Weights of a small GPT-style language model, trained from scratch on English Wikipedia.
Size: 17 layers, width 224, MLP 896 squared ReLU, 13.9M parameters.
Training: a variant of Muon for these matrices, 709M tokens, 7485 steps.
Each number is 128 + 24 x the weight over its row's rms, rounded and kept within 0 to 255. Layers, rows and columns count from 0. Numbers have three digits each. The size before them is the row's rms in percent of the matrix's.

# layer 2 MLP down, 224x896, rms 0.326, rows 0-223, columns 840-895
103:132142073093146095112097143100094142149147179085114115095115144112141146110105129117196158127190146108151157115134136123158132148136154139119116112124092128138133069090
104:137201095141142102123119084175130087111145097126138129128073146143108112132140119127129143103127147135105164178120107120140110117119149154130096155103146177153163091123
102:120098146105134135118107141108166119142126150165114124110096131158122080094151083141102108104074144129135083117111093138144143095129121163134154133129158119151115121084
104:151070151123126095125161127151098104124145164135079103096151116100080119099103140129123116129149111171130124109119132132160145150098126107127071140121152142142148117079
108:089111117115101100122114143173144151129125120122143066110114173134099122118114151133112111122096118164118131117102151120117111171108109154138074183118156134081152142115
098:113125107141108113096102128126149151120073122171164097141120130119138122113073128135151131162155153178137088117150110130162154124106123074163138115144163142119148148186
099:094141093134122137079098137157165187139105146129133105112155159089181117126114099097113108139135147118143167137128160100150116147125087105161123139115148146080095148132
101:098097140141089143138134125131128159124159121117160155122109104129108140146138088133132078128123116127105116092150131124168188108098082132150113175127142118130146089122
098:110146160124125118151158116158094132101143130121125139141115088127111147093097138160195109114150133133150141125138122160144150154147114169104146120130163140143117118100
102:161111119108145113104126127135118144135113099125168153141119127094118141169164181111167122151146120166111113146085166121113110155128137104153133113128150137136159145122
094:105097115123112092138140169131154145152135151136119097125113132135159130126086142117108136100116128125120155096124171097170120133127095178154075113129120155109158171174
097:143123119113106129116124111140162133151155180137113165120160105141144071108167125092113121120099140100133139136102095135122155108148125117166118112156124113141132116114
107:136134113111156105135140127102158093136129135121126105115121114148135103119142124084121136109085121109124108105135119106121131094105091105139106160131150149122127155117
101:149123092129104138163113090125146102111157115091156140132165114178152107119151144097153139129115119161122142104124142137092124121120119105106137115099086101146132128122
098:092130118088147104103085102151135144120110151108094121155120116085087112100151142065162114138114157131115112142126109105128147150131099103084149125131094113123069143114
098:147108138136097110164136118100128140096126133097093134093117123132138139067124123147106131109149114131123119170145118102133104065093106122086112169097132162155140099122
094:137134140159145161104110121106150136108123161118126141134118147112177124092132126163126158133103090102127147123120079141142134102160158085124123120146115144090167140117
100:146130150121105157081151103124136146156152128112144129141105131143130151135176179150115100093147150108121094144130133134121125120116153138139163113111159115153126160136
100:115163150132130102156147093126129176124171138146073131117155115113095116140153156103125122148088106097135132133138147126117142121143117138110144152119053140136142128122
105:136126102148160119132153136089092136158119126104126125144108125117078089117137125101066145149159131134102122155142111143114144132151112151108118110153147132162155166136
102:142148150076151156135091123159130154134155115109133153153143143102147163117119121086102107128110141161120124144134111131109124146115067151110110115158154106078108114116
095:121149177140134145142111072126107131130142127077138120155125170140145154118150133153122124127129108139094149105127158117093149130124125143122135132134091090100146116145
097:107089106141146127114138129113111103124145136124130118159099100107127142126160122107154125172100097161106177142115128150158136120105117144102111123094141110069122099135
097:133132131098124098105123088137144154114106104129137109148145130073117158141105101153135143112168123168125142162096137102096157158117113175161153133124124120142154146112
097:114171125153137124122106139162129108218119096142123125109131131122101193115165156146106136114104151113103122097124139087111099114126097085124135144132112138092111112142
102:140099162075144127161143100135139143100124098112143147128122111129102157179178083113119119136170139141126130137110108134084147147145079163113167151112112136113117131134
104:163129116057128104122154133163146148146097129114153149134140106107100176112123155140161136125091134119145149148095134129101122151174109099107128100181074117138114153140
102:167152105140127186139113171162121127123131114115134147144094136056117111109101058128104100129166085105144124133163105099160137170148105155097126093130149135138117139132
091:133158097136082164147140127095085150072104125119121152112149123134168108098122121125095117115115167121140124115153154135132115112136155150127126161111104125126110131169
097:078096146133104142118152157111175156129140124111083145117146108107133131143103106088147141121113096078118166147149148162120183092089125147076171114136171095114133129082
099:134132155096159139145096160090136105155170101064134119085123122159127090108123147151162099143120092145124120088162165104120085142068109139130186155150125116134149086138
103:139096149148134134152131103151119153135144132152088115148120136116070117137122138095130135132064145130180109127089144141104116082109099121104107102129095155146112131103
094:150148109140111122110144125139107139107125121153168098146129111154080146086129186136137110153153116087124065114110128147120180106121155136142116130134132098100102135113
103:131132113157126163099169136124109079130087100106151128168133113140141100119116105104134131107092155149106125102124117131123116101135119148115146120176142115112150081163
101:117091135100110169138162104148113129132175114129108104135130151110118118175166128163087109124108106151161115101128106156113130132116087047161161120126172153101134142095
101:128125108135153121155122136095118096142145120202081099121140144134109129122115121100150079119124139108151089138110116144136096137090174122116090133128122129141122150141
101:141119104142121148122162095143164138128139092121120116142084125099132112138145147130124137137164134130107145143135084133100087140113116123066148143106183121146094122152
101:133145087156159165142153148170119148108147083116142095136144148155147164120113118146125128098146122146129129122128139115117157089109143103141135152143095123095132142135
103:151143121098131134120078102066063167162147097116132140101122097178150098140118130109101119111102120158154132132151129126104177134104121104111146125176118142094138126114
099:140177113161146104148121114143143165094140132130120143106131127146120115119123122187130135122158136109136146144130130132118110129094146137134153145127126109147140156133
099:146155145151146147106137120141126135165071109125157117150154110122090106110142130107135130133129108109108122185154125115120162140091141099184153167114127142153139178116
096:114146133105149149161161120150115144108099134146079074152149180130111111147102127136118164165115138097151136138122131107137106095160147149114136157132123163102140174130
094:121133130101175125118097109124134106117137120126131125184107112133164144118122090150146162112117113101177111114138094121125106156146134150123179131128114125158113092123
108:125114120135146120145129138111129125122132139117144123136128132222194141154144150116158088096112109110133108135142103131127114134103122141157135116141148079130135132126
099:131095107083099151134153126135149105119146120143062100112118142111144200120147138097116143199160114097159123138143151119149112124069092132133133109082104112145153075113
099:081118128119099143131134099160100141136138149159140150143124130130067146167168125106118176126152138149113124106138131107119136118098117104123122173148149132112134125122
097:113154065141113135147167113100155127129089085121140117112128125147126135128141128116103132142121144150135120140143090124143140136157151148157146143117115110168162145157
103:117124143168123056113121084140134120116108074121134138203135112107153138141168130109119123106145131133170121083154163126124125126126122114114152122149146139136150092095
102:189105115082119135076136099120146145150173148097138147113145111118126115112101081109129110121109113127161145158124131146098107121143112079115154139095144085136148128131
100:116130111136122107081120092066102120152092131125107151113126091124127115132122116138095129164156140139140124140126161150153146107120105130087158115128163142152135090165
100:132150103132178104148164128132199087090146156133093146124099122112119112064134172137113158150101138137138096095158098136102152124119118155106098123129115153119151161126
101:159163082079125175152144140131120135161150142174115120068109103108121113116127133134101169143128087113109065108116114082105086179126127134108109121104169150130088119136
105:134146132111133125154141116115152102126155123137122129151156129133129118091133137148134127130113136137129115107109132093116140129156115147106185126116126108103141127126
099:115107124137144138146156119157098140120061159186114131131158153123103141121130111143153113107099146125106136163103093121121123114131094119097150165179162174120089124129
095:096137110107100126121122157097090147105124094148165157074106124138156100107130133156124158137066138138119087156142136139128152143126126081123075113160154117139134124125
096:133095119105138113130129182129108157112158156119100126107086181110121126081112180112130076173105121133084125159146083155123119129105138124140105126131144133116144109134
105:144133136158127157127120132154149074118116121157109136141177182108180164161114162124145092124130125113128118145120121122124120160091130165138092122130141146116092141144
105:162116113156097144150119131103110150109144146144109125097117105124129140119099136128134164126116106139148104109108120111154148165154111134183140146141133174142126139147
094:122140116094124130095113135143133124154139146129145111131142128097129111142125133120121124118107139157174082132176142171146124154118121093155159157155129149139118091095
101:153131105135118158119187143141085150136115128113139167116154115105119175137161125124095160136118156148136159165134099134137131148136141163080099119119174171087143167105
097:122126107179083122121134141125137133136093106115096185134123154095087160147160105132103097088170110113149104169103115147154099119142116092138149148128186138109125154157
101:146120124171162135143154105116125124129114111132144098139125156121141098137140156154141164111125125146157160077120117148114109144167111116143139165108113114091134143138
100:171146093144094151119120133136125167156117121141126087110076114119136111124075147138122137124130128138138130157119153120160161132098115137162127172152160106139136126086
099:140134112099133101136161078124065137113133114118146110152154137084141137141136136123113156103168118081135095082117125165130114132131137175137142140123124168156169114124
099:155095136141102096145150129129081097136156137156143141138138116196151103179084144150129131101117145158118134100126138151131152135148100156115137082170128133112138093162
097:117155110147118138123142128150141192135112126114128112154146140157151131140149116165129112112129159139107139099092116141160130135109089155127156117096122185156134141155
091:100111130103153162103100108172177140136147155088139163117106098159120185122132107106100153104123129129109147144176106104168133130143118129115158097131132087135129128149
104:124147114139160129127161155135152096096167119124147141113181137118147167132160157128112143122120089112123104161145096122145113104147103178123145149119086117146122120188
105:111117134172126150138113132116134111096119109146150139103095145141134128134083140151149143094101110131146128144153142118113135130120134138113079131145134138112102135170
099:110100124134149140115089124112133101138158151151085144108078189111147146151165138157120147118153098142129117145131132125148160146142151142118133111108065108157166129128
100:151160119170094066141120118132105175121152145165131101178107139096100133157102123092126167119108190102109163114111115144121114158091110115142117158145092115141130128117
101:135136127135091151122145151141121113152147132108126110093105086111128112118097132125107098116121144149122132110121100151127119104111116124128121141111090113133116104143
102:115119140084138153158118126120107086134118122151138127127112106119128139128130124124102102097178112105130151135118142098126124144121121132147140179158132123163147166141
101:197125091135148107124162077123121140139153139140113104093118151120119182111115144147116114130134151089119162131148138162138092134100098111133149115104104151164149109106
098:139141151110105123171152118077119130107144085113131143174125160105110134132158108125143121165133105155137101106118160143134112163147123095159127136160119155123123105105
099:164106134128143096153175123132093154095138116132139114178162135164142131140123123126113131163167054150106077106179126150122140151102112143129100151130112085080172128138
098:130148139150179126145098094120141107167146149140111155111139124160156111094130120116176134116142115149143113118110121107125121157139157122096135122064083120115133125103
097:165109161162109102165135175164159152135117108149139088155131152156114111116166173150135132109145115131155127099135114111073114110157096132139122136103132117087165144078
102:146129109144110113115138146151131151080088111144102148117154174174100065141126133122095101137161169093135135132141125101150151112105128119132134136111131123118132098102
101:133152089113150097156112149174108130147147136164109116131134101099107154166123129138159112114123137112128121137148095125122142187114139112073116110121138147150153137133
102:149142101136168177138149088142200155187090128105145117081077099141099142131130146113119117150110140119175084103207122145088103097105087148089131094121143147120186094140
091:119119138154123112138152134160161143139123113124162075120138115111157157124081111109109120131116126083120141097126151113138118130138118128129096104119122129105135131093
100:152112153135159117125100153151159106124083122124122117126122117117129143128110132150112180105188148159101131112129121102132158114144167142107139127142116155144086118175
102:129097173139168096140147162106154132128099121121123136110144116219132113139134100104166118144144119160083136135143150101120106109109130160094173114125106139162119123106
097:133133094100146123155153122129112097142097134119125146137109179131100122158092108081106120069140132091121106118091154085188100127109143107128141149108100101150154080126
095:141099137127128079084158147150129144097111142084099130145084115121134150125139115093106101117077167133159152103155105156167115127134096145133063115123118113107102162150
097:118090170117170117143156130109183093134106122123152112104139147134135094144121108093130166114130146125128132112137074135125148105108125142130091121174122141096153110141
109:093118144140142170141140147141153102119105124116111107118126134123097099118149110143146118171146185124116123126137125183166126107142124136120069171173112113168137137143
097:128146122151112136138143110164157122104113099125152171135046161120116146122119140120128118094149100100123143147094157135130176167134090091149131139138140107113111155078
098:116140146104146165146129097143150162141126131117142051118148127142113083117132153146111165143134113167144109101131145127095112101138133115151116123079134145137124110164
102:111128143123150078121125127144147078095109153122193135130094130118133148118134114128103141148107143166181124069133139125130101086173127127079143139143141144131132138135
099:114165121188130083106135119130158153132093139118118081137093110079118130133152107094158148113120089131137121123156093116158107135132128141100107103093155194174131189127
099:124128119104148137122137097134082087141102120125148134148102130133143130131144093097160155179134176157143141097122132127172102146163104141092134086139096123131139138131
094:123168159125156101160143137154143131062138100157151140131101131109112099124165159111136126135118094136131128163121173107145150149129111154122139127154137110136137136158
098:091137109137115111128111082132116117094152112132122108127134164171110134168140088129112123115136140080131143140147129167176130142112136104113145129120137091123107120115
092:105138129120131156080115093126118080149106129101093093113159114111140167132112166142157172104143184119172101100119147158123092140116122140119112120161142152101114119122
098:066142109131118115131122156091134154133144128145104122099116141152112110065160096090100086108115097088144119156105100134112150108092138105126123167164130095133094109124
094:123092145083103125133108125134110128175150175111118114141113145097129112107130061115129138123140156150082134130168155118117118122116146116154106117146169098161127071124
099:132070153126141119125147112116130117137105147126136141131177141099090093080124184127144136098145074103105126144164134134165183122145137121155130143147112105163141154113
099:129119142122131107116110129140135102135138096124147115174108150116112100144187082126130073090142158114114146118118135112165144086154129146139152147125119133145126135092
104:150146092141143110138106167115122111092099190135089106144115056146089181084131202099105129060134142153125119108147127094121108168150144099115117143132141125131128123127
104:117125143156131119079163109138103122101111129170145148134152151131107143135163123143160132142094121146112135093136110176135135102155134071126114113123123122181132166086
097:157128137113117084131163133117138101144142081086139137145140126103126119190119110161102128127130128126102131125119131095109111127138095129142142100160154135105118149165
097:106141124105109093153080148150178147114172129134131138100111117100121147158153146136127126120130146130173163158166107133101172168100135167185144126115139144110130119125
115:122123122178118119127114116117133112096138122156133091122134145140140107175171118143133115127136138137117124151140150173131130136143142155149096120146130117138121071135
099:179117194106110141107107101132133101121088130146111159119135116130141142116144133130097157110143136138136118108118100132146120142127150195097144137120141109126108144147
096:118152139117119108157110094090125116122118146147115133126129114096125160126088124126124098123085110171128140149111165131159130092123099111148123104148118116117107128092
097:131101077118120154132062110115119127106142124128133098126088147125144133104141095126162102116094114116103135124127134133094134126154115144141117106170157145147182124118
100:123126127099174085135128144132149152167103123124118074166115121101146164131127160136162104208137158173132147100175151149093133156129131103138137133069141110118107153131
095:126119151131169113131135114137143116109153141116118130108130126099109161104099094154138095119164153151141134120126131138139136105114126130152113141104122133116120136108
095:084092096111089124177123124133138132105093130143165140097077140176107142107127133101129154126142144126124138111125147115159112158122076146121119099152135166096109110146
095:106128122102084130119106100174131117132113099095126148141144156181164107102084129126130082142151103130152120180130145137114126146180118174126150135063105097143140155110
099:120141086142163130137118143133097202164135095136132097131130134117141120139165114148096129107131127152145108154154152189093119131113134119124123112121155135119137155137
094:128082152115094122130134131158096128139123097147147100120127135143086101116150122178117111118121148094114108138154135116168135128127096087144072138119129177158130170141
101:145141134120128128111135115100123170118095116152129092141137112145101144102131142123159152123097129148113100134148096088111123115132095202106099154144114138147121184141
106:174147121117095133144175124152108160090136149123145136133158108131121141122162138075111122123112098102090124117100067169151085112143139105128167140109125123078128139143
096:162116161145120136142148165136144180109108140131135125154123103121139140150136128122152138130125110107121127084087136159096148091129114112129127082122152088151124134147
099:065127127094110099123113122132116125125101137158149140136109110137162174154121141173179073139057146122131092148114147089123123129136119148124129096142098123170130173124
098:170121146132148126191201127151133159157134152115112147121177129158143172133142126100180090140132130107144115108151097140126111130095144168113104140162139089125139128119
098:129130101118124142112145154113102152178105136118171129097114133121112158106128095155151130109158115135137148116104153120068094163122098126112145118113141134134125146122
097:110161161104142117137148113139142091108148131153112162150126099123063117132121086104115137145095158113140131155114137083144134108142132201126128130148119105137113143173
099:115100135120134077098174115111144156141115154139134158156098144163173105136182123142150097135106156107171146123159103141182102134161124131110111129136086114139163129138
097:114114131139186155126132142146141100097106114125128120161145085087146091180113144128153122155139128124118142131111120115162147111104134113098147125129119115113148115143
093:146138103111162123119182117140092135124087133149138160140118118094141176105134099101082152117102112179137160114112125108102102121111124130187104168129113094071148133153
101:132154106146115136114110096103110163139140125130129134136151126126125148125135091126171096142087121108107124146161138119121105145093157134129153097103137147168136129146
117:137109160129133131124141096125134116109103150106171132112117110095140121133137162063134136136102138120136142120089102116133114109082114131137105129126127115082130146127
095:157138115148128124161111125121116120119115101103125144155137131143166107140183138153082156104128147098096121150104132137098118139172164124101152115138113142110158138099
103:121137115092127123123145114141122159118180112128146164118133134153143163157148101135105087200110132103126109130178143148112089132124113167123102125140161117113099123108
107:106114119160150106107142111098098116109132114148101101114136164140180141099157168121104114160138135123133133118146144085132089121108130114134115119080133113152145137114
102:099118158165131165110148146137122139182109157107113131139119145147129150142077115073135109150124142168118121124126134128116167099109132137145094090113124123111127151136
096:141136112146146138165159110124078123130158143216124141122119149121162107093151103080097142130083185128100115139166105144146134135121147126148178151097119124135120112134
097:153157105132130115164164149128126110109140150116118145146144104144125143150090156137124103144123121127117126143147172100158174132164076132165161117135131130142114155120
107:181131099147093145135133108112102127084106114125167143059142121132105146150124119085130107115144103171103085136137118122121148166154168124144149130117126167089082096132
099:108093172130130092143109191128129131139124104094162170090103135115112111111154147093115148090099132129119122125138133118131151141116144132137126187080096157140122118104
100:143172104123173074120110125153090128123102119155118173153107167060130143132129126141138131118132149174126089102131092085104159099130108113119082141118099165161139146138
110:118151122148125114136140121150148120119137142160114108108135100118132110139135121081108167111130104152111116118133133141129110096098098146112126136101174090143111138090
100:161133119098112145103157179148103108155185117090134164106133109132126133138161106117145127146116134129105152116129114084124150086155112077130114113101130119131157121143
096:131118112085093166122137150113108097148169117143118103131089092103137152101149164159133136097144150146122110165131140114143077104077137162178150125174135092159116164137
096:115118113102150086177111135089174125109145146117120119105148116102164134134085129111113158137127139097113124137138156110118148123139154104088108145087085103112134128105
095:115123107124125139158106118130163131170117109157127151151137161137177067119133099123143157122097101121114129100130118113138141168107146133099137133090095110155133093154
099:133161168151133151128129131125126120110139130121132083140170127127156139137148136135136129142123137133141142109129115097141157134091117109116155123147177147157112119127
097:124142163147142131123129115081125144130155149165112150125116149108124159109123106119119158140169103114128135123164119115129162127092147112141131128159102100104105117158
101:118099159111148133138117097161143114095129130093108090099093102140145147098133159149107160103174151100090152180092104145112108113179127135091134111113111119126109170108
100:128156139139137085134127108118139071097065123131142106091146133128103121111112155162124114094117124130115129109123145129126147142158117113097104120146102137136134130138
101:098121133163112135158119130175137098168110124154117163133095121157145160124152065139136118164159135077115112105115142138132105134118156120110135119119118080111144132163
099:098123107120145117147125122140116122130139154170119124110140137151114119087153138086136109169144097131152166166138108136154108101134146139078132102128145114124134118113
098:132091073119116103094142113091098124123108109099090157121130113159133139128146089086131132130155181110141118097112116146104104137115163135146184135087140115141098084153
105:137199145093173115136104129122132110155102125131136166153145123155140134117172138098108117099134144165172164118115141129109108116117109139083131139102129105157172082107
103:112121121101139088167091114132122123158081118162110108115171099131142109173124109161114102137133125138144138138100129113156144132136178096180102086152086109107127110109
103:139133150107148116141146119169124125090135137064088140100143128114153099140114133083114127149124123122112123136199131124104161065138190136135109113124121139128130129157
104:072123110165164118151102141143145141126124096125139101102100162126160088151081141153124100104115121165109082147115153122115128111088149149132134147132128122085157116121
091:152129153170085147179112124121116148106150110113167119087129112089114175138129090131121103183099101122108143140158109107125107126133110091128113142143101104141107113127
100:161135143149079155173137131221142160176122111149150134094128155105155101118134104113119120115117122130134138096155119185132119122178129122124136119114160103114112119107
097:122088110131158166119135073102113094158089109155101202147138169123085152134147115121095106109109131117127142133123117144124130122153160087125120078091171135142115088178
100:146168101140124158084142131134162110159184127161138148139102138124130155140128114120137107094119120125153119129141138076104130148123134129129146184101176117085074104131
095:133153109107140116107155108163143120047135128120171083150091116111123056156134115149107173151137141107104097064113168178121115119130134103103162103156085108148157144103
102:070108143143145130124164125141110116115114102126093151132110116094163120120137139172176110122115117126133130152145094135111129121143095146126130162157172115082079122128
109:128146127078150148111104092116120097121129137158143133144111182122155127101113109107132154128181156134152165147130175136194128132121123126123146071139113134156120124104
106:192129123127125104119117106150109121088134093098095113114176164065131102183140150132151119160117125099151104156138151125094132162066119071178146114132137130107149123107
100:141135118145153110140081128116090104150113129135134164136107129080124119116091114140115142150125156079105153147186094101135117151152127125111114147140136141079110174130
094:159143122135126131156127148178076155142110155146136158098109136109101186130135137083138101134153108068135136178113125139133126126153134134119150122077178144103108131142
100:137123110109101168140124112129150132152139109150111159140122105149112135145098147145138094201109139133125138165117134143122136173099128150128112102124132140139105121141
095:146120122086086100107153125142140126123125093108130096154162148121119130124167131161104179119128135088142112127137131140144095122112124141128101127104148085126133168113
096:135145119124118133130139112152164136135118118133152185114118087158225078159148116158125061126165137147133112094081104114173160141145117113124149112137102120116172158090
102:142135149105144122144138124110151092153109116161121119126120194112133153148135129065150144146139145145145125135142132106128139090122120126122104120174100122130185159083
100:106099131139118106113135139147115113110152108135173123131178102090105102103124107157158107164138141127092161140119111150160126110151127119099132133123116109122139157130
108:147103164111129162142136126141135159090110076140124105126166136127151151154100138186185120131141149131157125130154149122110128132138112167147159110111091132172102132109
106:124183091144119113096100116147132117121117086095097112132131131134114156181115126062147134129114124116126155105133153129166164131121071123103148134126086128129111136138
107:093126130164136105103126160087123133118125108160118130108153155114080083101124136150127098187103166107076102132100087144102158149098130134120127165111122092140114118106
100:120135139150147149124163082131114132083139146127116144136169132140124152105095137119132168134111115097158132126125107134137170134119131096128129134118159138104124121127
095:126153138181125124144121148159099120135142097146111128116123125103093183122153130109124097117144111152169091145139122105134113120118124173156145135149090128160149098129
099:098143138153138079120156104128123157134097105115147107082128168114129146132143102151102125101138137127167094158137142156129135141120140139145116141142109143113132085095
095:110170131140151110126110149125131169143106124160109167134108125139134129110113121159123146115144146124138136105100123143136138087116115152156154143158133131127128127115
105:152112148130108157126152107133142159100125108116086158128165105137116094080129134147143100080098072119072140148113157121086126090122138121099136140193117134088128092125
112:131089155123175136113101156126115163139134125147155121144097135112106180128125141101133172144130153123144152153144132100151156128134119123135137098120111095141075148132
103:129134134122087094135177115168149124155106114149080112079109093162104102097121102092133144158164122173120153131153096119122145161179120160135088127193124102129160156129
104:137100120120109124145118125151139146118130139136105136098150136159128131116186143091129140142081127117116172120143101095170098108147189141172113093154101126113099100098
096:135109156140101102100146124099141120137200135120078149160100121117113116140145140152092130099144155177152103150086167129171110135116153141142127097092116130112159103073
100:155119151107147128140109134179136113161134087105109140113085154123151151113124152129132092124112165122113165165133141163136138109153132134139125170130142122102111118105
097:152140126134146108142149139100131129106100182120171113136133168157104154140110084111111138090129154135091116149113133150131096129127106119083120117137111126126125125166
099:109115142140067100131107129097159132107102133159129078154082154113139142120119130141110137170138107134128116133122133125143202118116151169115154116108131113141119091103
110:144138156114141144089086120111103173132159143107150141136098133121114144160084112142070121095143138154125107107098123091128135117151114118118092129142167145127092161097
102:127143170134117175176155122119114129141137168132122163148103100115149152120120146133131113150159167092090119129122149126129087106158134150092120118120108124112103134100
095:164127140126163114092085157123166146138109112085136149174101144131152122146095140115126141107107137120166153130120127129106095080082117116120164129174091153124123176152
101:102140134122115128156110095115123169122113140119142147147186065105152132154093145150138128113117120147135150140131086169136097138102134122108155043162146151136140126146
106:176105114117156110086137121133175102135146135103095138144099091116114115153101102119113144142108147146135136162102133144134149109110112070130150125183122087100135140130
095:149179136140109115139154124121105103149132151115138142104097118139083131113131108142158134139156148136185166098196104110140099140094119129104165082178112159109163105145
103:145142125146112115121115143122131114095150107127152169155101136098094113178127141141134120126095127143099133150165134117102127124179103146147105116157082126085110146112
100:093156117107125098153131159097140141151142142101123155169112119132096098090131150150127127134164126113092103148112105121128135148116121117114070139107141127106116142144
100:179115160099106096177066106135098179130136081143151134097108146125118091122101152146156101135129159124104116136075091134113108093136126134108106107089142140148167124171
112:124139172116125141086121107128137109127103147136123165162139107101113136143127153151134155092144092099122138121094139130088119132137154137145184104160126157139096121129
096:133137100135166116130141095120105151168133163140114131124108156141124121102117119132138163138133152129159137172100134107133107141093135148119108135125106111134084143118
101:097113135139088132092148144147129125126114158156170113140089072140114086111121175124128093141150133097163103131130098100167162106126137144139158171150065082137118180138
097:119123138140074128086136104119111147163127109126170117136081109141122111104175129080123130125111100153117110122106154158121098163108137100112161141123108184150182148130
099:126144143134126159107153125145095156088089158135145093113127145113105112145139130125118124177120135134128176095102104100130156150161137147124122089115124112149130102151
104:145119120166164132071130125126078077091097155133124187153097136162131109117174112121158160125150128143095100133155140119137148121095149111072097177077106191151151107113
095:121111109166132127142120101127108116140151142141144114105153095123143095135149109074121103150091146110141133118135112154126153136157132156098089106128137172117124129129
096:132118092128153107155152124107118083108108090096086164142112111098098137125100119132137072155122177153110126124131113119114104125140112148087145135111111151137135124162
099:102108122154156105123122124180143131142126146128101139094116081153150149124189123107138101120131153108119113143118117097115123157155138122100126135112107084101123125129
097:119145124110125089170110108103132141157114124141103173105178119146177158116124135112128097112147114113165178125133144122142098145134133159135093130116162184163166139116
102:132126116146119133140098136127152130160110107164143140090134135158117154156124144071086083154115094102125146101125131136141086115142148158141153129138141110106138135130
100:122127145125136095114131156139091114158132111149126116141130122114094163156127094095134136112091090142121113136116128125147160125192143103127096153152134098128145130143
101:142167120127095080116145096124141093159125126104148181151096118116145150175152140146120128103151126147153070118107113109147151122086127155087124096128091148137126100100
108:142138140162121122141128125113122132119128108154097125149142169134140133102111124102124092122126131106100136156132139140138128080113131134111119091122115120113118132194
098:102135142090184096065161163103124136130149172124145112117153158136120130112163103109099136130168112106115101123133114119153123126098140160135140081106102108144148172109
099:132117189111149150164108117120113129109143105135155117143136159149148128155097152105169118130158132119161125136146139122137112117110143126075148120155082103154087182148
095:136113107119118121122125133101141099112122156105116114114133167078117184132167135139158075089107126158102130136132133111095128142116133120143178188067121150145165162127
097:122078126133121157104122154097140098128079142114154155093113151147116149128132134129141153100108108128126131129140118158124141106152164129117105170192116148146104126169
099:148125123126114146159107112112123095143143106150111093058120139140150130084185130147110149115105154130155117135106159115095150122152145098137103098117111164103149141124
093:099115109131149132148122158129126164093125103120099100131133107124095118123121117094139189089150137146135095166153151155114144079142099149178148131119169093133144116132
101:142111103121150152107156114105101142158135113075138134113122176106140152113125162148095150107155126127134155129085151119145117126075145120125125117162100128124105089127
102:151146114111113100154090137070103157133087121156145135155118102121108092113129093170156140144105140129100105152197149160161104139136136155156132138162121172119113124076
101:085147106129096127133151187119171178123141135121126136135154092137099110126144110131114105158116112108117078171143084166070128143138103085130149111176146106124075133132
118:090093102143094149097135107142146114114134134135073137090105149113102159118134079098090141149119093113140134154143115151108119152149106105141122163171115137160114148121
092:147133132134114129114127097137123121181103107114084135143139133099148122142103108112157140147166095121099106097105149123116082116114136049136120115113158133145108091168
099:113132087112157121145089142121116137136127108143122130177126159168184127122117194144168135105085113172168146144161135180111147156115118153136128109164105159121115116118
097:103175156126145112124144145104106121112134139125137095125139108116101103149159136107113142099117124209096131156093133155146113099145095128153146139141134098154112109154
097:141127126159109143170098134112128170122175120120153177151128167088127127126123142108103138106149118159142142126106141105118133128129137099146147141142143120118128066193
105:139144153148106121124071116133129148129108134152150138109164122136124153074104109111121127095113146120121128131187161152128140113102096132116144155126122112111112115131
101:111134136149121099116086154135123088126141090130191084098141130144131121107142101151088089105119103088128126086130097131138144111162084127150146100121135122166111124154
104:108198162133137125143130157110118154100095125180144108124148110193153154145111142099097103117124115098131092141127131124110124152165135151095142145125142106075150147145
099:132107079138109120124112149119071154123170130098205150156107135123122109103114139151164141117134107094161099144089112152157131146132121091157152111145115112117151103126
098:098085160135130128102127139106146137197141128128127120150118180110149116126110119113122125195109110119157174166133145143167099169120155173136135138133081167128150096107
094:072134095118116124114139147138090134155108100145139129130148099096188158124149147130132123150099109136124123130135095154132159167152127122065095118103185083099151190161